Part of a small language model's weights: normalized queries and keys, attention and MLP in parallel.
Each number is 128 + 24 x the weight over its row's rms, rounded and kept within 0 to 255. Layers, rows and columns count from 0. The size above them is the row's rms in percent of the matrix's.

# layer 6 attention value, 192x192, rms 0.163, rows 66-101, columns 96-191
size [ 89  94  96  96  96 104  95  95  88 107 102  96  99 100  97  97  98 102  96  89  96 104  93 109  98  91 108  96  94  96 101  93  93  97  94  90]
[[ 97 101 147 122 161 123 115 115 180 144 143 140 162 130 156  85 181 126 105  97 135 154 139  99 148 158 166 149  92 106  96 129 159 165  75 128 129 159 128  81 143 141 163 130 128 139 138 103  92 135 200 108 103  94 156 145 103 101 124 118 101 123 129 129 130 162 137 101 125 152 126 142  92 135 147  79 190 140 155 151 123  85 166 125  91 153 134 169 133 120 119 151 136 155 116 108]
 [110 157 128 124 162 113  95  91 163 101  86  90 122 135 179 109  83  96 144 156 121 104 142 110 123 120 175 116 108 127 139 125 104  96 133 127 165  97 126 106 137 121 125 106 117 153 110 130 112 110 133 149 141 142 146 134 102 117 152 101 147 115  91 164 141  94 138 118 149 108 140 119 109  72 114 123 171 135 140 157 116 117 137 142 104  96 126  88 123 107 166 182 142 178 137 126]
 [110 119 119 137 152  91 120  84 144  99 158 146  87  98 111 133 159 159 119 149  79 157 142 138 118 121 130 121 126 111 130 184 119  93 117 124  95 141 124 147 103 175 133 126 136 139 116  81 154 112 147 134 123 105 150  63 122 151 136 121 165 115 115 113 139 123 125 155 100 137  86 134 174 149 150 118 144  97 121 114 139 130 181 154 114 137 159 110 134 128 121 121  94 112  89 112]
 [ 99 103 150 142 134 114 130 148 138 139 132 103 130 108 153 127 101 167 134  95 162 153 115 166 129 152 104 119  91 135 180 159 119 164 159 160 123 130 154 119 132 141 147 169  95 127 102 135 124 106 164  98 136 101 105 140 126 106 146 113 110 121 135 104 167 115 102 150 120 102 168 144 145 152 104 121 128  96 157 116 107 144 101 130 103 140 125 135 138 102 142 116 124 136 137 114]
 [124 175 161 132 152  99 138 130 143 105 185 132 116 146 137 128 138 133 106 133 110 119 154 109 145  92 111 151 126 167 102 104 124 114  89 125 136 153 146 121 101 163 148 108 109 162 114 131 133 116 112 113 123 128 129 134 146 108 136 159 149 140 115 177 141 114 108  86 119 154  91 143 149 121 132 163 133 182 110 100 106 173  93 152 124 148 141  93 126 165  92 168 105 122 175 124]
 [162 133 127  77 121  82 108 127 120  94 183 131 110 111 140 129 107 104 129 129 119  92 139 115 139 180 143 129 123 138 137 127 177 129 117 116 105 107 141 178 110 145 127 170  69 181  82 112 119 144 119 131 163 168  80 145 137 158  80 147 112 144  81 116 137 115 158  94 108  99 142 117 109 114 122 138 146 113 102 112 112 121 114 111 101 141 100 100 135 111 170 126 134 112 131 150]
 [139 134 113  87  77 109 123 110 171 155 144 132 126 109 148 136 143 132  89 112 118 115 157 111 151 136 133  89 132 110 116 154  94 106 142 138 127 147 135 109  92 153 138 130 181 141 156  87 118 149 135 132 113  99 110  92 171 190 149 123 104  90 134  94 103 151 144  73  66  80 136 144 142 151 134 109 131 112 149 165 120 129 168 106 105 135  82 122 126 129 107 122 125 144 143 126]
 [137 131 120 161 118 113 148  85 134 121 114 117 136  93 146 134 133 113 120 108 141 194 141 116 100 152 129 145 137 130 132 110 131 148 154 146 122 129 198 131 154 135 150  76 151 161 104 148 124 101 107 109 115 148 139 121 162 156 135 127 109 129 138  93  78 148 134 152 168 143  86 112  99 146 123 155 146 160 127 120 138 134 114 110 127 111 108 106 137 117 117 117 124 130 150 134]
 [102 159 111 124 134 130 110 106 115 111 104 113 116 122 122 121 181 142  98  96 156 113 107 106 107  96 101 102 155 129 172 155 108 132 110 150 115 125 131 127 123  88 125 149 112 112 124 140 158 126 126 153 174 127 105 132 148 116 121 114  87 138 138 135 138 150 136 157 146 142 137 153 146 142 158 152  82 168 133 130 139 131 102 136 132 149 112 142 129 114 109 106 115 105 144 128]
 [141 111 146 104 128 157 132 169 121  78 102 118 138 130 155 146  95 151 119 141 125  82 108 135 147 103 145  85  95 133 131  80 117 126  96 122 113 143 135 141 113  91 123 183  89 171 145 138 133 146  87 111 153 130  79 134 105 115 122 140 121 147 169  66 142 124 145 119 100 119 121 101  71 150 131 113 134 141 118 163 107 141 115 131 178 133 124 113 117 136  95 107  75 130 145 170]
 [144  92 107 152 153 169  98 181 112 124 126 123 101 128 146  98 128 113 156 121 102 186 125 162 122  94 160 117 124 175 142 154 115  55  98 146 165 132 104 133  71 177 164 144  91 157 103  87 135 135 107 123 100 137 134 122 163 111 137 150 111 129 140 117 148  93 125 147 112 159 164 124 125 113 133 114 171 136 133 164 111 135 151 124 115 171 148 123 139 141 169 102 147 142 191 120]
 [ 95 161 125 109  96 148 117 135 115  84 172 139 171  96 157 128 123 159 158 142 143 124 136 140 111 153 155 101 154 124 145 141 165 130 140 119  99 130 133 122 123 107 158 104 101 143 116 119 123  89 144  85 164 135 102 158 104 143 166  95 125 136 135 146 100 124 115 108 106 178 145 102 173 130  91 175 118 106 146 127 129 153  93 142 143  98  91 161 110 122 116 154 127 138 112 138]
 [154 125 166 104 142 129  98 163 121 149 125 108 143 171 107  89  94 104 112 186 145 129 125 130 124 125 148 118 140 147 111 105 125 126 145 115 122 137  83 104 145 119 125 151 155  96 166  72 124 147  99 155 123 119  94 167 138 166 185 125 106 124 110 109  88 132 135 111 119 133 127 161  98  84 124  87 143 109 117 166 129 125 146 103 102 116 133 132 109 173 162 119 153 133 147 118]
 [200 136 100 117 166 121 128 131  89 111 117 116 130 119 111 139  93 133 147 139 153 114 137  92 155 102 141 102 117 130  88 125 114 126 138 118  86 130 136 137 138 140 157 145  79 121 134 145 110  94 124 101 132 119 117 126 184 171 136 132 146 119  84 116 155  87 125 126 193 108 115 114 139 119 127 129  79 111 160 153 140  98 128 112 136 144 113  96  78 128 143 109 111 116  98 111]
 [148 120 139 145 136 114 140  78  98 127 120  88 142 154 134 126 135 147 165 108 133  78 138 123 168 149 130 117 148 140 109 115 146 116 129 122 142 123 115 110 135 120 110 129 145 152 121 127 109 127 113 158  82 128 142  97 125 156 133  91 125 117 136 122 103 123 171  99 162 116 137 127 110  77  73 113 117 134 103 132 100 121 137 112 101 158 119 128  95 133 122  80 104 111 100 185]
 [150 148 119 135 122 144 127 137 106 120 142 155  78 121 155 110 132 107  90 116 140 131 158 145 131 158 101 136 126 161 114 139 139 128 142 128 126 109 149 129 105 125 125 165 166 119 180 122 141 159 158  87 127 101 109 110 144 154 121 103 135 130 169  98 144 140 125 117 127 147  79 175 161 152 126  81 108 114  97 131 147 108 123 114 104 129 107 109 129 122 134  99 112 159  68  76]
 [111 138 101 101 110 109 136  94 105  40 108 166 124 185 140 101  84 122 118 145 110 131  97 146  99  91 177 124  84 138 106 120 116 101 144 114 140 136 142 128 155 112 141 115 167 130 151 191 102 134  92 161 172 168 124 141 125 106 119 110 158 145 119 139 153 114 144 124 135 125 122 119  85 113 128 121 152 149 156 159 117 117 106 138 167 122 101 167 131 131  91 134 133 132 126 166]
 [171 156 106 126 104 133 110  93 127 148 106 122 179 100 119 143 142 143  85 127 167 109 131 150 146 150 114 156 139  95 159 159 150 122 167 102 138 141 136 133  82 129 113  98 130 119 119 156  84 114 130  97 102 132 119 134 131 130  89 156 139 161 160 153 122 142 186 140 128  79 117 114 101  98 120 119 120 140 106 105 113 101 146  98 118 115  78 100 140  98 140 120 139 110 162 120]
 [136 123 136 118 128 136 148 148 108 118 102 126 142 110 118 153 154  95 125 126 136 121 111 145 161 113 129 142 117 118 109 105 125  85 120 130 121 129 135  89 144 140 107 123 146  88 175 154 103 127 157 181 115 181  84  94 153  89 112  95  77 136 115 131  65 145 104 135 129 129 154 160 145 123 119 146 116 115 135 114 159  96  69  98  90  87 130 118 114 127 179 157 124  99 119 122]
 [140 126 124 115 131 126  88 122 129 145 119 148 135 126 134 118  90 129 147 153 110 126 110 121  97 126 149 105 157 113 163 145 132 151 136 112 103 104 179 156 124 128 142 161 165 140 181 118 139 120 205 122 165 107 139 120 109  91 190 123 146 151 188 116 133 105 128 114 164 139 130 145 125 156 116 219 127 128 135 115 116 133 123 117 144 128 102 144 141 123 179 167 116 116 148 106]
 [110 133 127 147 115 127 114  78 119 136 131 133  81 184 155 129 114 151 102 130 129  97 140  74 118 119 143 115 140 105 129 115 128 104 170 115 110 153 102 162 189 108 149  82 136 171 164  77 130 164 126 113 122 132 142 132 156 125 121 160 165 117 131 124 121 139 113 168 147 133 112 163 102 158 128 164 150 121 139 100 167 114 147 137 126 138 140  88 136 120 173 164  81 130 131 107]
 [117 131 152  90 153 112 129 124 138 133 122 150  97 140 132 149 143 179 152 149 127 148 126 107 144 142 123 140 151 128 119 129 189 216 127 148  96 149 153 128 121 134 128 119 117 118 100 128 143 133 127 111 152 114 100 107 162 147 163 117 116  91 134 125 131 119  90 114 105 112 104 125 120  97 181 112 147  98 112 116 127  94 111 111  90 128 138 141 117 143  91 108 108 139 105  99]
 [128 112 115 131 132 125  90 155 182 126 117 126 147 128 124 103 125 140 177  65 128 136 126  94  95  82 138 124 150 110 158 166 131 150 117 108  88  96 130 153  98  98 128 182  98  98 154 134 101  72  82 142 135 129 118  68 116 117  92 129 125 111 164 120 103 143  64 128 118 123 121 110 129 124 174 153 114 109 131  82 132 131 103  77 117 129 136 139 141 133 143 139 161  98 119 115]
 [ 84  80 107  92 169 136 120  71 140 146 169  78  95 139 108 117 141 117 122 139 111 118 123  96 130 146 119 139 121 155 172 118 154 164 118 130 126 131 141 108 122 108 154 122 156 121 164  92  99 124 116 119 124 105 101 147 124 130 147 144 131 113 165 104 167 105 123 177 152  98 118 146 145 141 105 135 159 160 131 143 133  89  69 145  98 148 103 126 123  97 116 147 121 130 158 129]
 [131 128 122 120 136 135 116 104 165 111  86 149 158 137 144  89 125 107 165 152 116 100 122  94 136 121 106 192  87 155 145 128 135  89 134 164 123 142 152 133 141 152 106 144 132 133 116 151 136 136 136  91 128 119  96 127 148 176 121 130 136 121  63 124 118 113 139 130 142 121 163 107  82  94  93 162 121 165 137 122 147 116 130 111 111 165 129 100 120 151 119 164 109  92 115 132]
 [126 111 150 142 145 157  55 112 142 123 150  95 109 121 126 106 172 115 113 123 139 126 176 111 172 107 108 127 142 111 163 117 145 138 136 126 123 166 104 111 171 122 144 120 173 145 167  97 137 154 151 102 132 101 111  96 138 139 108  93 116 127 152 144 154 100 169 158  93 179 113 163 124 115  96  95 144  84 118 134 120 139 102 138 153 136 111 102 146 122 156 128 137 156 176  90]
 [ 92  74 110 115 141 130 135 132 154 145 111 124 126 161 178 111 132 134 106 109 128 146  98 117  97 153 137 121 147 120 100 135 139 127 104 120 155 144 103  70 161 142 124 155 151 151 128 125 135 138 106 175  80 160 160 131 114 124 125 138 159 164 137 129 125 153  83 119  86 101 105 150 123  99 123 126 154 158  93 125 153 117 115 126 142 122 161 137 119 142 126 175 122 151 144 136]
 [136 162 108 165 161 139 150  97 157 123 155 153 107 129 132 141 163 114  95 117 125 168 153 143  76 112 129 154 143 128 152 106 152 118  96 150 124 122 125 108 184 147 160 128 124  90 137 106 133 138 132 129 145 127 144 178 124 125  88 134 121 119 142 123  80 140 130 116 128 130 128 144 131 140  80 102 149 136  89 162  85  76 106  99 107 135 145 107 147 144 184 120 125 157 152 151]
 [151 132 116 155 131 165 137 154 106 121 120 130 109 105 128 136 129 136 123 112  89 152 118  72 161 131 111 117 171  96 147 149 124 131 149 146 118 163 138 129 121 118 129 120 137 132 138 126 118 145 136 105  92 153 146 122 106 171 170 121 150 120  76 119 156 116 100  91 114 116 163 188 137  99 152 118 157  96 132 124  88 133 126 142 127 131 141 180  87 101  87  80 142 150 155 135]
 [132 135  90 130  96 168 156 156 145 118 127 116 152 114 167 174 128 112 144 156 126 175 142 134 150 107 148 124 109 144 104 156 103 132 140 133 105  95 164 106 158 123 118 150 128 119 121 120 120 148 136 119 152 121 136  72 137 139 130 171 137 114  92 150 142 113 141 135 174 123 145  93 128 123  91 139 147  85 137 142 112 138 104  86 131 132 125 154 123 117 147 109 104 190 143 137]
 [152 104 111 139 100 131 134 121  93 103 136 115 113 126 113  81 153 107 160 124 167 147 109 171 132 133 154 182 152  99 142 117 104  78 139 114 167  82 124 160 162 122 133 163 156 175 141 166 100 162 125  86 102 135  92 145 115 133 148  60 161 171 166 122 102 125 105  93 131 115 141 119 133 157 120 151 123 136 119 103 140 103 145 142 129 111 146 145 147 139 147 129  98 117 128 143]
 [127 132 193 162  89 123  78 197 167 135 138 159 101 121 136 141 127 135 141  89 151 127 131 171 119 135 113 111 125 104 131 113 127 124  67 106 122 152 140 163 119 130 103 108 128 122 126 114 134  97 151 134 101 126 102  89 133 124 146 141 134 166 139  98 103  99 123 118 104 128 121 115 129 134 149 149 137 134  92 106 121 120 109 128 105  85 140 204 144 108 110 142  83  93 131 115]
 [110 168 134 115 118 138 130  92 176 135 168 119 104 101  88  59  80 116 118 135 142 114 149 168 108 154 133 151 140  79  86 119 164 118 132 127 140 125 122 115 117 161 155 124 151  93 138 129 129 140 110 151 136 120  77 105 120 146 134 134 152 108 139 102 134  93 142  89 143 117  94 124  93 155  85 137 139 129 119 136 170 172 133 182 132 154  88 134  94 120 138 121 119 124  93 115]
 [114  81 141  84 114 156 135 136  95 138 122 102 149 150 125 130 108  89  84 104  98  74 166 114 111 119  85  85 133 113 152 165 118  97 111 121  78 145 113 153 129 144 145 142 131 144 117 131 147 155 113 193  92 102 127 152 158 137 161  98  78 122 157 128 107 112 132 122 143 123 126  82  83 152 125  95 108 119 139 142 120 167 179 135 101 146 120 102 162 127 119 149 119  92 132 119]
 [108 148 118 147  84 137  95 107  86  65 136 131 133 150 104 132 121 104  86 169 108 127 134 142  85 105 151 141 104  96 121  92 122 145 142 109  96 126 182 127 172 105 133 135 165 173  99 121 129 122 134 129 111 157 116 119  99 134 138 111  79 148 150 137 114 143 169 144 136 116 151 136 113 146 133 145 128 160 105 152  91 146 123 113 129 122 124  93 137 156 171  85 144 143 100  91]
 [135 144 127 135 122  95 107 100 160  57  99 152 169 127 176 148  83 139 171 134 137 160 126 154 163 136 141 129 180 161 106 107 129  61 129 106 143 147 155 150 124 110 137 134 124 165 119 143 104  99 147 164 123 142 133 165 131 100 110  96  85 173 121  89 110 147 134 145 143 140 178 122 158 125 125 138 159 129 162 115 119 140 165 178 105 134 114 149 116 105 134 143 157 133 100 132]]
# layer 6 attention output (transposed), 192x192, rms 0.144, rows 66-101, columns 96-191
size [ 91  91  90  87  88 104  89  98  86  98  91  89  93  99  96  91  96  96  87  94  96  99  89 104  95  83 112  94  93  86  98  91  86  91  89  89]
[[122 113  98 159 137 122 134 134  85 145 143  95  83 155 139 156 142 123 135 136 128 119 163 126 121 155 143 155 108  93 150 157 157 155 134 162 139  81 114 148 136 134 109 132 101  83 147 105 133 112 101 150 125 129 139 119 140 115 157 139 138 114 130  96 115 124 102 120 130  99 103 147 126 124 143 167  96 159 117 100 103 151 146 184 115 106 120  81  91 164 109 100 132 129 131 128]
 [144 151 176 157  99  84 149 117  96 152 154 115 103 160 127 159 147  99 125 130 115 132 155 132 138  93 114 143 160 132 123 147 125 151 131 132 126 112 136 148  83 101 139 176 100 123 127 213 123 135 113 117 121 142 130 139 103 148 145 146 106 111 145 109 160 114 131 128 142 146  91 132 163 148 156 134 149 103 133 115 154 149 134 164 133  95 107 133 134 136 128 126  98 114 137 138]
 [154 110 117 145 107  86 148 117 135 134 121  92 190 136 164 131 125 173 151  94 145  96 151 131  99 165 150  91 166  98 112 159 140 160 137 124 142 127 123  98 140 113 112 112  93 109  79 106 135 156 135 138 111 109  88 121 128 119 158 107 124 158 160 130 125 145  98 119 134 132 116 140 119  93 122 135 141 148 121 148 138 102 117 159 122 144 133  86 108 173 149 152 149 126 160 120]
 [131 128 133 177  64 131 121 117 119 114  93 139 146 145 121 145 150 104 129 141  84 121 125 143 146 138 122 134 127 131 127 114 101 139 153 132 107 107 136 169 115  94 163  97 145 111 135 153 121 104  99 135  97 111 171 132 125 123 144 132 145 132  88 160  94 109 106 142 124 119  97 139 100 133 162  96 168  73 122 112 127 122 130 138  93 134  96  75  92 115 137 107 128 140 128 118]
 [143  65 139 104 138 106 123 123 155 135  96 122 107 148 116 116 114 103 128  98 110 120 100 146 119 120 138 126 139 128 120 132 136 138 148  97 119 112 112 112 126 142 121 111 128 165 152 122 119 115 116 123 167 130 114 121 104 114 133 158 132 116 155 113 140 183 124 143 164 140 113 178 142  95 140 124 119 121 132 118  75 129 126 141 117 133 129 160 121 134 104  90 148 106 112 135]
 [122  90 112 147 123 150 139 177 135 125  93  90  98 106 135 104  86 114 144  93 104 150 120 138 133  77 148 105  81 134 130 143 123  97 160 118 116 137  94 102  83 122 116 130 162 104 150 177 152 124 139 137 113  97 134 149 152  98  94 141  92 136 138 183 159 149 126 121 125 158 127 136 128 114 152 122 136 154 179 152  98 111 188  94 118 107 147 123 145 126 121 119 117 148  93 134]
 [175 137 104 144 159 130  96 122  72 167  95 138 140 122 137 151 151 138 158 119 143 111 144 133 100 162 137 147 123 154 127  98 191 155 147 145 131 109 102 152 121 126  94 157 117 148 133 146 135 101 135 106 134  91 140 158 126 116 154 113 133 135  93  94 156 101 141 167 117 127 135  89 153 127 100 147 173  92 125 127 171 112 121  79 119 123 188  71 118 113 111 165 103 166 111 129]
 [108 120 134 112 165 138 105 206 105 102  99  97 131 153 136 107 151 122 140 139 135 117 131 125 139 135 111 115 114 125 115 132 104 116  87 115 150 128 114 144 101  88 129 192 149  89 142 140 110 171 131 163 167 146 143 102 116 161 111  83 104 126 166 125 169 114 109 128 113 115 130 128  97 138 131 116 101 136 136 148 129 126  94 135 114 161 191 160 111 148 131 139 132 109 101  94]
 [128 115 102 130 171 107  78 147  89 118 128 147 109 144  73  97  42 101 109 146  81 120 157 112 134 123 120 156 151 133  92 161 147 121 122  90 102 143 131  76  91 123  87 111 148 126 145  93  83 110 158 141  99 120 148 160 186 128 120 114 147 123 147 157 154  76 125 121 170 115 144 116 113 145 126 134 160 130 107 118 129 114 133 118 162 122 135 147 129 144 129 121 159 112 115 112]
 [166 124 138 103  97 111 100 164 106 111 143 138 126 132  97  72 142  62 102 157 150 137 107 151 127 156 148 115 129 156 102 121 159 129 160  92  93 115 123 123 135 125 126 103 142 111 150 123  81 134  86 158 149 108 110 144 160 117 126 161 117 141 104 129 133  84 167 122 160 151 160 142 173 186 126 128 143 128 122  94 124  99  78 120 163 111 139  98 134 108 132 126 160 142 133 122]
 [163 108 185 161  93 124 108  93 113 152 137 153 145 134 160  95 139 180 161  79 108 103 127  80 152  96 112 139 128  80 136 128 152 112 142 133 112 170  85 170 133 131 119 126 103 168 126 135  81  96 131 176 151 115 105 176 111 139 149 133 136 129 116 146 130 155 169 105 151 160 132 143 126 159 120 121 142 131 124 150 140 152 129 148 120 119 143 147 154 118 130 101 126 133 113 156]
 [184 142  98 141 127 132  71 139 130 150  80  93 129  93 136  97 144 109  94 130 125 151 167 117 161 108 112 105 136 163 153 146 163 140 143  91 116 145 169 134  95 118 110 139 141 125 138 103 147 154 136 135  79 121 145 145 144 106 125 137 133 131 143 172 119  97 146 168 157  95 121 101 104 140 120 126 144 136 174 123 111 115  85 124 132 138 100 115 129  92 162  77 153 102 135 153]
 [125 143 142  91 110 164 127  65 130 109 142 152 102  64 126 151 143 100 154  89 101 145 142 127 138 117 113 125 120 165 138 158 132 148 112 125 140 116 139 133 119 160 119  82 129 167 136 175 133  51 115 150 122 146 115 130 162 120  94 157 174 126 113 187 135 114 179 139 132 135 134  97 148 174 109 130 117 132 147  95 133 148 156 153 151 134 112 133 134 110 154 125 116 115 115 150]
 [ 76 107 141 148 121 123 113 179 156 166  91 147  86 102 113 117 134 102 112 141 105 158  93 170 103 141 139 148 135 130 143 136 133 130 104 139 145 150 143 139  97 108  99 116 161 119 182 115 132 147 137  95 133 119 138 140 110 123  75 110 121 109 147 144 138 100 128 150 116 156 165 108 102 124 107  97 131 119 122 155 116  75  88 112 142 149 109 152 112 147  97 143 126 153  92  99]
 [152 142 143  56 124 153 133 142 109 132 145 147  92  95 127 126 138 104 115 130 116 129 133 134 113  95 134 161 123 150 135 144 127 120 178 174 131 109 113 144 114 164 110 150 146 153 148 151 110 134  96 122 178 127 147 180 142 166 153 114  91 111 117 157 121  89 137 109  95 163 144  89 114 165 108 137 145 110 149 126 157 109 144 132 143 145 126 148 139 131 141 153 137 129 149 122]
 [ 99 140 111 147 174 107 126 169 156 135  89  97 127 136 104 162 147 149 135 123 111 117 103 133 122 121 157 121 155 134 134 111 140 142 169 156 160 150 110 110  96 123 150  96  74 140  98 117 127 143  91 138  88 136 171 136 159 136 133 105 166 155 145 153  92  96 111 104 154 124 121 152 134 117 145 181 139 143 144 100 142 181 144 105 108 115 185 131 111 139  93 166 117 104 137 148]
 [149 115 137 117 119 126 137 126  94 147 142  98 170 105 121  77 128 100 135 107 142 109 106 104 154 112  95  93 137 129  86 101 140  86  98 153 137 120 102 144 116  85 129 144 115 139  83 122 125 134 114 123 133 165 129 135  85 118 131 126 144 120 144 106 152 118 141 105 130 116 134 131 118 143 158 126 118 126 108 152 166  98 102 174 179  47 108 152 149 142 145 142 121  92 144 130]
 [159 112 115 114 156 120 108 142 118 139 161 135 102 122 127 138 137 117 126 123 128 127 119  71 125 134 116  88 131 179 120  79 112 130 166 161 137 125 106 129 120 126 124 156 107 136 185  74 114 128 111 118 118 138 155 113 119 142 140 111 137 116 106 139  99 161  90  99 166 158 138 119 148 104 129 107 132 141 133 159 122 166 178 111 118 123 169 135 148 132 114 170 132 138  49 185]
 [125 104 115 159 141 143 113  93 109 123 169 155 118 142 173  84 130 159 102 134 152 154 137 108  85 172 145 106 140 103 174 118 138 108 134 165 142 119 145 127 142  76 133 127 140 155  84 137 142  87  93  89 115 127  98 107 117 162 108 106 172 151 143  86 152 116 127 130 145 110 116 125 123 168 161 117 170 133 144 155 119 129 147 112 150 151 139 138 112 121  97 137 107 165 155 140]
 [159 110 159 150 113 152 108 105 138 111 132 111 143 127  93 152 136 154 155 150 152 190 139 128 116 100 111 138 126 113 100 114 110 109 124 131 137 168 124 144  98 122 124 109 112 161 129 119 115  92 144 129  95 152 114 108 134 141 107 123 102 148 120 156  93 153 157 140 156 108 135 137 157 116 169  87 118  86 104 135 125 127 122 114 109  96 102 100 136 169 144 123 135 143 162 128]
 [171 125 169 142 129 129 191 136 111 109 109 120 120 132  96 150 118 115 171 154 108 112 147 136 122 129 104 139 144 167 134 110 115 122  85  59 147 141  84  85 108 123 140 147  97 104  63 156  94 109 120 124 117 131 142 152  95 143 154 127 156 136 139 143 174 149 122 116 129 115 101 107 177 115 163 110 156 126 114 128 131  78 141 130 108 141 151 148 109 142 138 110 164 128 159 174]
 [125 146 130 132  97 127 157 109 149 159  93 139 193 113 126 106 135 126 121 109 146 157 130 152 129 131 131 100 100 107 150 156  89  98 114 134 110  92 148 127 143 150 182 144 151 164 152 119 131  97 140 146 148 163 150 151 171 110 101 141 146 134 137 139 136 124 137 181 129 148 119 147 173 141 114 165 118  74 123 157  94  97 162 136 139  93 124 111 113  92 165 176 125 157 142 165]
 [104 131 129 155 115 163 115 143  92 140 128 188 128 134 147 132 145 164  68 129 127 133 119 111 121 174 110 106 148 125 124 139 107 120 108 166 107 145 131  80 103 126 129 140 113 131 105 154 190 123 125 124 115 175 115 168 109 128 123 125 101 109 101 159 164 124 136 170 149 129 115  91 127 135  88 147 103 128  90 114 119  99 144 177 131 107 110  72 103  86 117  99 125 132 130 114]
 [151  99 185  99 103  94 135  98  98 166 132 148 156 172 101 132 151 128 138 136 143 156 120 125 129 131 108 134 110  72 118 112  97 120 150 103 142 163 134 118 116 118 126 117 111 129 149 154 142 120 149 139 152 146 158  83 154 137 129 118 161 129 117 141 119 172 115 141 102 139 134 123 142 101 122 122 127 104 153 109 120 138  95 133 120 122 115  95  94 110 158 138 139 141 127 135]
 [ 76 124 106 135 115 168 116 141 139 134 120 174 109 121 119 121 153 125 103 149 113 132 117 160 130 120 135  53 146 145 106 155  82 135  99  94 142 113 141 151 123  83 142 129 146 103 139 103 143 109 151 134  66 116  88 121 122  92 119 128 109 113 120 121 137 113  86 128 123 128 161 132 163 194 130 126 134 130 191 143  90 157 137 133 125 100 154 113  99  84 107  82 116 144 146 134]
 [136 102 123 162 122 132 144  92  95 136 170 158 161 161 101 139 135 129 150 151 106 145  95 139 115 128 149 144 146 174 178 127 109 152 150 137 140 118 140 161  81 141  74 114  96  99 119 179 136 142 163 131  78  85 117 109 157 144 139 108 115 159 157 126 105 176 144 106 148 104 120  99 155 137 157 145 135 123 143  94 140 142 168 130  40 121 153 152 139 131 120 137 103 149 105 170]
 [134 161 162 137 130 123 168 129  91 136 185 144 112 117 157 179 182 102 159 118 139 150 150 152 137 106 118 173 120  86 129 125 128 137 140  82 131 131 104 147 134 164 147 124 134 136 122 167 128  88  91 125 127 111  84 137 112 108 125 142 172  59 129 110 126 110 150 141 160 114 108 140 102 149 116 111 133 162 157 135 110 116 128 165 171  99 122 124 137 157 169  82 129 106 109  98]
 [138 139  92 103 138 129 168 121 109 128 147 120 132 111 155 129 105 167 156 143 110 121 115  85 130 170 117 130  81 124 171 186 101 143 136 153 110 106  95 109 145 117  97  97 140  99 121 161 114  96  96 130 129 146 128 105 149 139 140 123 142 136 151 110 126 158 123 103 102 108 125 151 138 115 182 146 161 168 154 104 111 150  93 165 139  99 140 154 135 123  78 136 149  97 106 144]
 [119 173 133 149 144 123 119 107 141 167 103 109 150 127 128 152 103 144  94 132 118 117 120 145 122 135 161 157 122 173 146 117 178 141 144 110 144  95 107 172  93 100  73 150 135 159 130 122 118 148 168 109 157 109 155 126 107 101 158 122  95 109 148 127 124 106 160  91  93 169 116 122 121 138 143  95 116  97 157 154 132 102 121  91 119 117 127 114 167 171 166 156 141 107 133  97]
 [125 149 117 154 128 153 114 135 132 114  93 156 146 135 118 133 146 111  99 159 145 139 116 132 131 159 133 107 105 105 168 122 160 166 165  87 143 130 103 142  99  74 128 114 113 109 147 162 154 154 153 105 115 123 129 132  81  75 132 116 156 135 121 132 131 129 122  92 111 152  89 162 114 197 101 111 127 111 121 161 104 109 119 139  81 100 113 115 163 132  72 125 139 119 147 140]
 [121 136  95 168 121 147 117 149 100 143 173 143 130 123 179 137 145 146 141 130 137  84 161  78 103 125 120 114 110 166  90 152 141 114 153 136 168 178 128 133 127 113 128 161 115 150  98 104 105 124 109 108 117 132 141 130 112 162 123 163 120 104 142 104 133 132 122 131 131 118 148 130 119 106 171 107 135 152 134 113 133 123 114 126 127 130 114 159 127  90 145 159 154 162 169 178]
 [122 143 121 145 132 166 124 127 109  90  97 119 113 146 100 143 118 121 154 124 144 142 116 123 168 110 172 119 135 119 116 106 120 113 125 132 122 103 131 109 152 148 126 134 113 114 122 148 160 116 140 123 116 121  95 152 147 137 115 105 126 103 140 147 113 129 178 152 108 149 140  89 142 138 105  86  94 123 147 138 150 134 179 105 183 126 176  80 106 143 156  99 168 110 145 156]
 [113  81 129 152 151 131 136 157 152 114 116 116 103 118 151 169 207 129 112 120 114 124 125 141 113 128 136  93 133 131 111 172 110 145 110 124 117 130 133 143 165 129 123  93 104 156  97 119 146  79 125 123 119  99 189  97 120 113 129 105 112 113 149 123 119 161 128 148 116  89 155 134 159  92 103 137 106 131  90 163 121  96 150  95 146 108 159 132 161 157 176 148 119 141  98 143]
 [136 148 124 119 123 110 124 125 126 124 121 134 122 149 142 125  91 125 123 132 115 125 102 150  63 125 138 132 128 140  83 126 109 162 110 132 157 131 100 109 106 133 108 113 138 115 120 126 131 125 164  56 133 138 118 104 107 107 117 131 123 130 117 150 119 162 140 133 146 130 164 127 173 133 138 172 139 160 109 131 128 111 128  43 142 102 121 122  57 163 110 117 113 144 156 166]
 [111 141 153 133 129 128 117 145 129 136  99 128 158 105 163 114  77 112 168 122 153 128  79  93 142 145  61  90 155 140  97 129 121  96 115 175 124 111 145 120  80 122 121 115 119 138 177  85  97 105 133 146 159 104 105  78  99 178 141 157 110 152 118 118 148  88 149 113 143  91 151 111 126 167 130 120 106 105 131 127 134 110 132  95 129 106 126 157 137 111  92 131 150 100 152 170]
 [138 109 165 124 128 136 101 115  96 140 172  79  94 108 153 124 142 100 130 139 108  78 159 112 148 124 137  90 154 115 161 168 118 153 138 136  97 127 133 136 132  91  94 132 123 158 132 125 142 157 102  98 105 144 144 134 148 107 142 171 157 118 166 182 128 119 154 135 145 162  84 107 134 144 138 124 116 135 152 163 164 155 153 119  88 140 179 120 149  92 143  89 145  93 139 151]]